config.yaml
positions: "learned"
init_std_qkv: 0.0253
beta2: 0.98
schedule: "wsd"
batch_tokens: 262144
Each number is 128 + 32 x the weight over the matrix's rms, rounded and kept within 0 to 255. Layers, rows and columns count from 0.

# layer 7 attention output, 832x832, rms 0.0154, rows 789-831, columns 312-415
[[134 130 114  97 138 105 137 160 137 170  99 112  76 108 130 190 123 166 113 164 136 139 104 144 136  80 118 131  94 154 134 139 125 105 150 158 112 145 152 141 107 119 136 117 154 132 153 108 146 172 153  99 145 117  79 131 135 139 166 118 106  80 116 112 101 135 136 160  87  86 139 123  47  72 147  62 102 114 162 119 124 144  85 123 179  53 138 139 135 121 122  76 134 117 151  76 188 161 172  84 133 124 172 169]
 [ 97 159 194 152 136 140 129 161 140 126 154 126 153 122 117 117 119 112 149 118 138 135 133 129 110 161 109 101 127 169 142 125 118 125 150 108 144 129 107 120 113  85 144 128 128 122 129 143  82 116 148 100 111 161  95 133 145 131 119 123 118  99 114 156 112  86 142 129 149 174 129 126  97 147 160 117 111 125 130 125 131 130 150 160 112 161 143 106 108 119  73 158 165 109 107 135 161 142 155 163 135 101 168 106]
 [102 169 118 132 127  92 165 145 108 158 114 135 146 142  83 110 126 135 111 164 148 129 134 150  89  67 118 114  69 160 152 154 146 152  67 108 136 108 112 167 124 141 110 191 131 144 141 192  98 185 169 113 127 147 110  92 138  93 121 154 132 136  86  93 158 124 127 112  94 151  80 127 207  96 101 123  89 209  54 139  83  64 110 118 202 131 165 123 137  94  79 172 137 159 152 150 124 203  64 104 225 173  32  82]
 [122 130 128 129 127 135 120  87 118 120  96 120 110 106 169 108 140 120 112 125 143 157 137 119 131 153 153  91 130 185 124 111 151 124 153 113 118 172 113 125 133 124 191 154 163 135  88  96  98 151 150 125 120 157  97 160 115 127 122 105 125 112 113 131  76 129 102 148 104 104 130 104 160  60 100  85 210  64  39  75  58 220 174  66 137 136 116 167  53 101 110 160 100 161 109 163  41 179 167 152 126 128  92 159]
 [117 122  80 128 123  94 109 132 149 157 129 120 125 128 163 132 150 159 104 116 133 128 130 143 153 100 162 132 150 183 100 118 116 109 129 102 131 157 156 121 139 112  94 151 122 113 135 126 156 109 128 117 136 125 115 116 129 114  95  94 157 164 120  98 148 107 133 167 126 150 102 125 170 126 191 136 198 190  67 224  58 129 136  83 100 171 133 125  86 143 156 142 102  70 185 202 110 165 126 116 149  50  46 117]
 [ 86 135 144 134 115 109 158 104  86 139 141 143  99 158 108 125 142 149 126 100 129 158 143  92 117 105 129 174 129 122 124 156 102 155 165 111  78 148  69 143 142 140 112 145 115 105 135  94 163 148 124 150 111  82 139 185 127  57 138 191 142 134 157 135 119 138 125 134 108 131 120  72 129 137 209  43  87  73 178 152 134 141 223 191 189 153 131 183  97  80 154 166 145 118 184 148 136 129 126 151 168  97 118  93]
 [142 152 103  89 153  75 134  86 105 137 112  90 150 162 132 163 115 138 146 169  93 138 162 165 196 174  72 182  86 119 136 159 105 126 192 188 120  90 177 179 121 126 124 101  98 193 133 131 154 156 135 136 147 151 139 168 116 151 140 119  86 102 154 131 132 121 121 136 109  57 106 147  17 243 161 119  84  74 187 156 118 209  59 191 134  58 145 137 211 145  52 214 111 113 161 168 214 152 129 132 107  85  68 144]
 [164  97 114 169 125 161 139 142  76  86  81 160 158 142 121 133 109 195 147  82 105 128 150 104 120 193 109 179  82 126 154 193 123 113 137 108 103 149 130 139  76 145 114  78 122 110 123 110 112 123 180 101  97 139  45  95 124  98 134 160 162 149 184 150  91  91 116 153 110 134 145 127 169 159 150 162 166 117 171  78 132  83 149 110  99 120 141  47 173  85 101 151  88 131  67 109 123  42 112  94 110 128 158 100]
 [142 108 133 152 143 127 131 142 132 114 132 143 126 117 114 142 164 161 148 148 163 168  99 123  77 188 107 118  83 127 123 100 184  96 112  60 147 120 113 160 144 136 163 168 187 101 128 110  85 120 141  69 118 167  61 187 173 126 184 166 136 130 128  65  72 121 130  99 107 114 108 146  62 152 133 124 102  95 108  36  71 220 171 101 134  60 131 176 190 220 186 120 106 143 177  97 218  71 129 117 198 197 199  68]
 [156 166 169 140  83 116 157 152  95 119 107 144 136 140 113 135 111 154 170 108 198 140  85 114 176  77 120 115  71 134 141  86 132 119 119 158 140 190 190 145 163 176 106  87 121 125 158 115 126 154  85 118  81 101 127  98 143 121  90 128  92 180 110 160 116 144 170  93 110  95  98 105 166  71  47 113 149 146 121 108 208  79  78  51 148 194 126 121  32  57 159 183 235 158  43  29 113 159 112  51 127 128 160 118]
 [145 167 118  87  89 103 130 148  76 137 129  98 149 133 123 117  77 131 137 149 153 166 120 101 212 120  71  92 113 114  68 118 108 162 173 118  82 180 122 112  95 130 166 121 117  41 153  74 168 148 164 142 115 114 136 142 199 103 169 155 215 137 162 156  94 173 136  80  65 132  89 111 173 145  93 132 150 255 187 191 182 121 210  70 159 212 133 139   0 131 113 165 164 170 188 127 139  94 145 129 141 131 103 193]
 [ 98 134 142 113 135 140 104 109  97 152  73  98 144 182 158 110 145 157 134 130 172  99 151  73 159 110 134 105  89 125 130 141 103 119 138 144 171 157 132 145 112 150 144 101 153 115 169 112  96 158 109 118 137 103 108  70 114  98 129 100  95 100  93 140 156 102 102 129  72 164 107 120 208 103  73 143 176 150 125 150  75 129 139 204 120  31  56 124 156 162  94 144 135 168 136  63 104 122 112 181 124 107 141 102]
 [110 125 125 131 133 134 154  96  94 120 172 185  71 151 140 146 146  86 141  90 106 108 102  99 107 144 123 134  94 143 139 128 133 155  93 129 128 165 129  93 104 120 160 138 107 174 113 166  89 121 160 126 130 160 135 130 102 181 128 144 158 135 144 135 149 145 124  69  96 118 157  72 169 109  95 104  49 129 111  83 128 126  74 101 118 125  59 157  67 102 133 103 104 124 120 105 171 136  96 119  88 183 189 134]
 [106 138 177 124  49 113 132  86  88 186 106 127 102  92 134 122 121 138 149  99 115 127  93 110 107 144 128 176 144 149 187 106  99 188 150 146 111 136 135  82  98 135 147 134  86  46 164  85 164 145 132 181 118 115 144  93 115 109 118  44 124 134  97  92 112  83 102 108 105 138 116 175 193 120 156 160 124 155  88 123 114  32 152  66 158 208 132 132  81  59 164  73 255 230 175  88 173 115 186 155 203  70  40  64]
 [160 131 115 126 128 127 112  79  66 175 130 108 127  72 191 140 149  81  58 142 120 191  89 106 145  93 165 183  79 138 116 135 152 125  60 139  70 135 197 103 138  97  80 172 144 120  97 116 118 148 130 163 115 179  90 135 144  92 103 109 202 146  98 136  94 186 122 117 102 209 105 172  89 163 202  79 243 108 151 183 106 148 129 148 104 140 108 174 250 118 104 104 151 136 163 246 107 130 107  78 121 129 136 100]
 [165 138 119 130 106 123 178 115 120  59 133 156 118 150 140 162 143 118 157 118  99 127 153 111  96 136 123 101 133 139  67 139 118 197  93 145 169  89 162  82  47 115 147 190 105 142  92 102 143 111 116 121 155 100 147 132 205 104 121 140 155 102 154 131 158 151 145 135  97 111 170 143 117  90 209 129 117 156  66 146  34 117 101  80 190 169 127 162  52  83 136 166 196  72 168 125 186  67 196 193  67 153  66 127]
 [172 168 143 108 128  83  61 130 139 175 168 138 120 156 125 115 129  94 143 113 210 165  97 127 159 111  84 117 118 112 115  93  89 156 110 123 130 164 109 211 157 111 133 162  76 117  78 153 174  64  99  89 169 120 128  54 143 131 133 103 170 144 161 114  97 160 165  76 126  95 154 122 124 147 231 174 107  74 142 137 103  99  76 122 138 185 104 125 146 170 193 141 170  49 154 122 123 141  78 152 144  30 139  79]
 [ 74 130  76 202 103 172 110 156 117  85  58 115  87 146 141 159 129 145 133 136 147 152 127 108 166 115 131 121 115  71 109 124 133 119  97 115 150 175 100 158 151 102 167 151 116 145 130 103 127 184 173 118 135 111  87  97 111  97 181  84 103 138 182  84 158 107 159 133 118 129  68 116 203 110 127 125 159 119 109 149  39 184 158  83 167 148 153 145  19 180 125  85 158 166 206  94 160 136  95  81  90  83  60 159]
 [172 181 129  67 202 109 157 157 110 100 180 162 138 148 116 152 108 150 137 164 179 162  90 108 153 108 139 122  95 143 107 137 142 192 121 114  84 154 140 108 134 163 123  88 139 142 166  75 166 103 166 176 113 131 199 116  90 163 135 121 147 140 173 113 145 154 116 111  99 126 128 102  45 224 142 166 110 207 193  62 107 124 163  74  93 125 146 139 132 170 100  46  91 102 101 200 200 167 163 157 148 110 118 183]
 [183 135 141 139 153 115 147  91 146 144  99 104 152  69 128 198  96 157 153 104 110 192 121 134  85 147  67 148  52 142 178 116 151 120 101 146 157 129 153  98 103 143 166 116 126 169 146 111  94 115 113 144  98 101 108 160  90  76 101 140  91 141 203 147  92  68 128 203 153 108 141 136 110 122 108 127 158 107 187 205 147 208  75 188 198 101 153 183  91  80 178 125 167  70 155 108 135   0 101 121 158 140 120  90]
 [103 166 128 155 150 133  45 143 135 103 102 147  93 111 148 113 110 128 135 151 123 128 167 140  72 152 127 125 107 127  64 170 173 140 142 139 168  90 130 145 108 207 135  91 143 121 172 146 113 159  66 117  75 148 174 158 125  69 180 161 106 161 134 117 130 131 195 123 144 145 112 116 108 136 178 153 120 101 111  90 178  74 151 157 128  94 104   6 109 134 105 134 163 141  35 112 143  96  65 148  79 184 151 129]
 [ 12  26 255  43 100 255  30 255   0  72  16  63  85 216 255 255   0   0  77 163 146  71   0 111   0  62 137  88 239  69  20 186 235 255 255   0 255   0 193 143  20  34  70  26  87  74 153   0 126 214  99 255 255  31  58 158  25 105  70  94   0 255  20  71   0 162 255 172   0  92   7  77 194 255  51   0  94 222  19  92  20 174  47  70 111 126   0  30 196 255   0 253 141 157 219   0 115 105 225 177 105 176 134 135]
 [144 138 117 162 168  86 115  98  90 103 156 142 137 127 126 163 105 123  92  70 151 177 154 133 122 118 138 139 100 158 127 162 154 146 123 216 110 129 152  83 136 124 146 168 124 191  96 132 149 129 120 103 171 131  82 145  87  95  58  78  92  88 131 124 129 140 130 109 118 125 129  95 134 188  93 174 118 151 116  87  97 156  88 225  89  66 103 176 101  82  61 179 172 168 159 125 192 118 115 139 172 153 112 127]
 [129  99 119 107 125 101  97 113  84 122 120 103 172  60 127 142 116 107 120 125 153 149 148 118 120 122 160 118 153 146 131 127  67 187 140 154 159 142 128  86 139 103 103 162 118 178 168 164 157  90 180 148 120 128  59 136  99 127  95 165 137 121  58 191 123  92 105 118 127 125 137 148 172 155  90 187 228 231  50 149 138  45 174 182 120  76 115 111 101 113 115 160 134 157 151 150 118 136  97 164 150  51   0 132]
 [ 94 112 120 120 100 178 110  95 160 105  96 123 118 157 143 117 147 126 125  75 137  98 132  68 156  99 132  80 120  98 107 118 113  88 180 120 141 196 145 113 165 218 129 115 120 109 156 116 110 106 173 129 111 159 135 125 159 131  82 161 138 132  32 171 121 116  79 138 103  96 109 106 139  24  84 204 146 115 138  98 177 194 137 177 216 155 180 176 191 162  47 143  72 132  57 140 189 140 123  92 157 255  24 196]
 [118  91 141 125 103 130 142 169 138 185 113 106 139 168  95 140 110  68 133 113 156 117 109 110 138 147  95 128 162 172 156 120 136 105 113 167 134 112 164 136 146 115  84 132 142 126 131 148 104 118 146 124 167  93 142 141 139 144 153  81 111 128  88 100  90 144 175 129  91  72 142 130 182  78 116 103 200 236 202 163 143  92 126 167 130 126 115 149 125 162 199  57 171  84 143 155 138  81 145 144 132 188 101  60]
 [171 145 148  93 142 100 136 121  85 152 139 158 112 165 119  94  82 128 125 117 143 140 147  86 100  93 143 146 168 143 134 186 125 146 149 151 145 139  92 122 121 121 155 136 124 119 105 103 163 108 165  85 183 183 121 144  99 159 120 147 138 153 167 102 145 166 163 158  92 168 171 129 163 152 115 151  40 142 150 103  81   8 255  90 192  61 153 142 108  91 177 119 178 187  96  86 138 157 108 105   2 201  73 159]
 [101  87 173 150 203 154  20 102 145 124  68 113 108 108 142 128 116 199  72 105  73 103 141  93 116  73 176 106  78  83 137 131 182 149 109 174 103 103 122 104 117 195 146 137 150  91 136 147 152 111 150 148 129 139 137  99  91 131 112 123 104 199 121 126 125 104 135 155 100 167 125 153 138 108 195 122  48 103 179 178 186 153 117 187 131 153 113 204 151 181 166  60  93 174 121  83 246 178  47 166  65  94  88 122]
 [184 114 124 177 138 151 175 123 121 100 123 155 114 140 131 159 145 142  97 129 120  74 112  95 135  96 147 193 204  74 119  74 158 155 147 139 106 143 154 121 104 133 152 164 133 154  89 123 121 159 125 106 186 135 160 135 158 136  81 112 156 111 107 165 172 172 137 137  84 100 124 136 127 147 155 109 158 143 188 131 224  51 177 201  24 139 107 102 164 171  62  98 144 100 105  76  38  78 177 137 237 124 166 115]
 [133 134 114  98 136 120 122  41 132 106 154 129 169 160 114  89 135 109 131  74 157 153 141  86 101 153 121 116 136 156 155 167 116 136 107 125 119 132  57 168 168 153 109 160 123 112  82 101 182 176 172 155  93 108 166 128  94 167 127 127 158  96 141 145 158 150 113 163 189  95 171 120 166 162 102 128 208  70 229 104 191 159  56  95 153  85 106 116 211  94   0 117 111 132 193 177  57  93 139  93 181 124 189 134]
 [147 156 152 119 128 105 150 136  98 151  71 101 165 172 137 148 127 159 177  58  73  98 121 149 133 163 173 149 115  88 134 106 151 100  89  77 143 175 134  91 152 113 130 113 180 122 124 161 139 139 139 141  88 113  83  99 154 163 105 131 129 131 165 168 120 116 116 139 158 122  98 108 104 168  79 135 212 130 204 142  93 105 191  65 143 148 203 130 255 105  72 164  89 172 159 202  75 152 163 144 105 124 137 102]
 [144 140 132 190 111 166 146 113  83 175  99 111 118  81 118 129 167 115 127 114 132 141 136 126 129  58 125 194 128 164  99 163 121 182 144 131 144 229 168 109 122 137 129 106  70 169 140 148 134 126 131 164 188 124 118  75  74  73  80 167 131 185 106 151 135 183  75 115 110 136 103 164 105 102 139  79  70  81  61 107  86  38 147  45 150 112 131  89 106 152 164 115 150 104  84 107  50 115 145 141 137 161 121  82]
 [121 113 118 170 117 159 137 120 163 122 136 130 136  95 142 134 154 191 128 147 127 163 151 140  73 153 134 135 103  65 128 117 125  82 110  73 180 109 114 138 112  91 205  77 136 141  70 138 143 129 114 134  92 142 111 103  82 200 177 143  90  92 132  54 137  47 168 125 175 123 166 188 129 148 237 104 158 206 183 160 193 169 173 139 147  78 155 124 160 185  80 197   2  74 203 125 109  95  50 178 106 167  90 179]
 [125  82  84 126 152 128 185 126 100 111  99 123 126  98 138 113 106 136 161 160  96 124 146  81 208 124 153 165 138 171 131 122  91 188 114 183 121 106 126 173 106 209 131 132 117 118 122  76 139 114 119 133 166 122 134 153 154 120  78  89 125 120 182 101 113 128 157 148  88 106 112 140 117  77  65 143 206 164 103  60 104 141 201 191  48 108 127 154  71 148 121 115 138 102  71 147 143 186  94 135 198 160  96 141]
 [105 126 116 165  71 190 131 164 181 121 157 173 142 166  88 135 136 128 144  80 116 111  99  95 122 141 132 149 147 111  65  75  87 120 101 137 131 141 168 149 150 102 147 106 127 116 146 101 138 103  82  68 163 100  95 170 171  81  94 137 155 120  93 178 108 156 104 132  93 112 128 129 173 126 193 180 109  96 177 137 102  40  86 198 243 208  99  98 144 213 151 147 116 156 228 165 133 160 176 163 122 103 161  85]
 [147  86 184 101 135 132 100 157 119 130 119 114 133 181 126 143 103 182 138 141 113  87 180  73 155  92 156  93  45 140 169 137 130 140 132 150 107 132 123 179  63 170 174  96  92 108 157 114 146 114 181 139 142 164  74 143 125 119 100  68 130 145 162 118  93 143 157 123 102 135 119 132   0 118 113  61 173  60 149 164 163 242 140 173 175 118  74  70 166 129 114 111  92  75  63 138 232 175  60 182 129 173  99  91]
 [146 103 105 110  94 107 148 129  85 102 148 138 125 118 108 106  77 103 115 123 158 192 108 158 124 121 118 135 113 125 130 145 139 126 121 137 126  99 101  97 172 151 153 192 126 149 155 142 107 187 136 132 117  83 109  81  99 119 148 128 129 131 106 122 153 128 127 177 174 144 204 126  87 163 153  89 214 172  64 142  56 128 214 127 247  44  83 150 102 127 135 159 172 115  99 146  43 184 101 137 109 119 120 127]
 [101 161 163 146 173 106 119 107 160 171 206 121 187  46  80 104 109 105 147 153 129  86 166 201 189 133  84 138 160 158 145 133 103 115 162 107 127  82 123 117  88 131 142 108 124  62 131 128 154 141  67 177 128 176  96 118 101 128 118 171 193 145  80 163 121 136 161 128 195 131 174 118  72 130 147 133 111 173 238 181 203  21 137  51 126 132 153 103 129 229  87 103  87 224 162 255 101  66 144  78 243  64 176   0]
 [ 90 110 103  85 123  96 163 143 154  99 127 121 110 153 128 130 139  69 135 105 149  62 138 161 116 169 148 161 182  99  50 166 143  74 140 115 153 145 149 147 171 100 152  95  51 101  91 160 157 112  83 188 136 145 175 128 125 171  85 144 140 110  97 136 173 149  81 174 159 131 176 110 164 116 101 119 178  70 182 202 101   6 133 131  90 136 167 227 105 129  42 138 106 151   0  91  76 100 151 170 238 156 112  23]
 [130 110 157 105 167 170 113 143 105 148 172  49 146 180 147 128  83 125 116 149 188 135 147 176 164 157  76 146 112 110 164 120  95 118 129 144 127 157 164  86 148 121 157 113  66 124 160 132 155 120 109 112 108  89 146 135  77 167 126 143 103 138 105 159 121 117 141 137 121 141 123 150 166 132 169 174 134 159  99 117 115 179  75  99 108 172 138 156  62 147 105 188 190 128  96 142  37 116 149  81  73 125 122  10]
 [166 178 112 166 162 143 111 131  92 114 102 133 117 118  90 135  97 108 152 124 163 153 138 151  93 171 118 138 124 130  75 125 134 158 126 139 119 110 155  89 183  89 115 104 136 123 160 132 118 191  95 130 137 120 175 140 169 148 118 115 135 122 110 159 185 163  86 122  87 190  91 111 114 166  54  82  65  69 117  39 115 142 145  75  92  83 158 145  95  99 106  64 119  27 142  29 103  99 180  81 169 125  82 168]
 [147 125 144 126  87 101 139 138 119 139 105 154 131 147 137 139 146 136 164 105 141 185 163 148 131 135  62 150 207 117  94 140  77 150 154 102 154 110  97 122 164  98 135 125 124 123 143 162 145 108 148 152 104 108 123 237 129 149 195  89 174 120 105 142 156 137 125 132 154  80 158 165 169  62 162 153 119 114  61 210 128 122 168 209 108  97 107 125  88  83 164 127 140  84 162 102 155 199 171 111   0 170 148  43]
 [ 64 187 140 149 120 118 121 157 184 114 147  87 144 104  88 140  87 139 144 158 132 119 123  92 197 126 118 104 148 117 142  87 113 160 153 165 108 155 106  89  89 103  90 140 103  99 163 109 182 179 169  90 206 113 135 174 116 113 125 167 144 130 128 178 123 158 114 113 138  92 110  77 107  99 141 154 112  74 114 214 181 105  52 122 106  69 149   0 150  85  82  78 135  39 116  68  81 139 128  92 140 143 113 132]]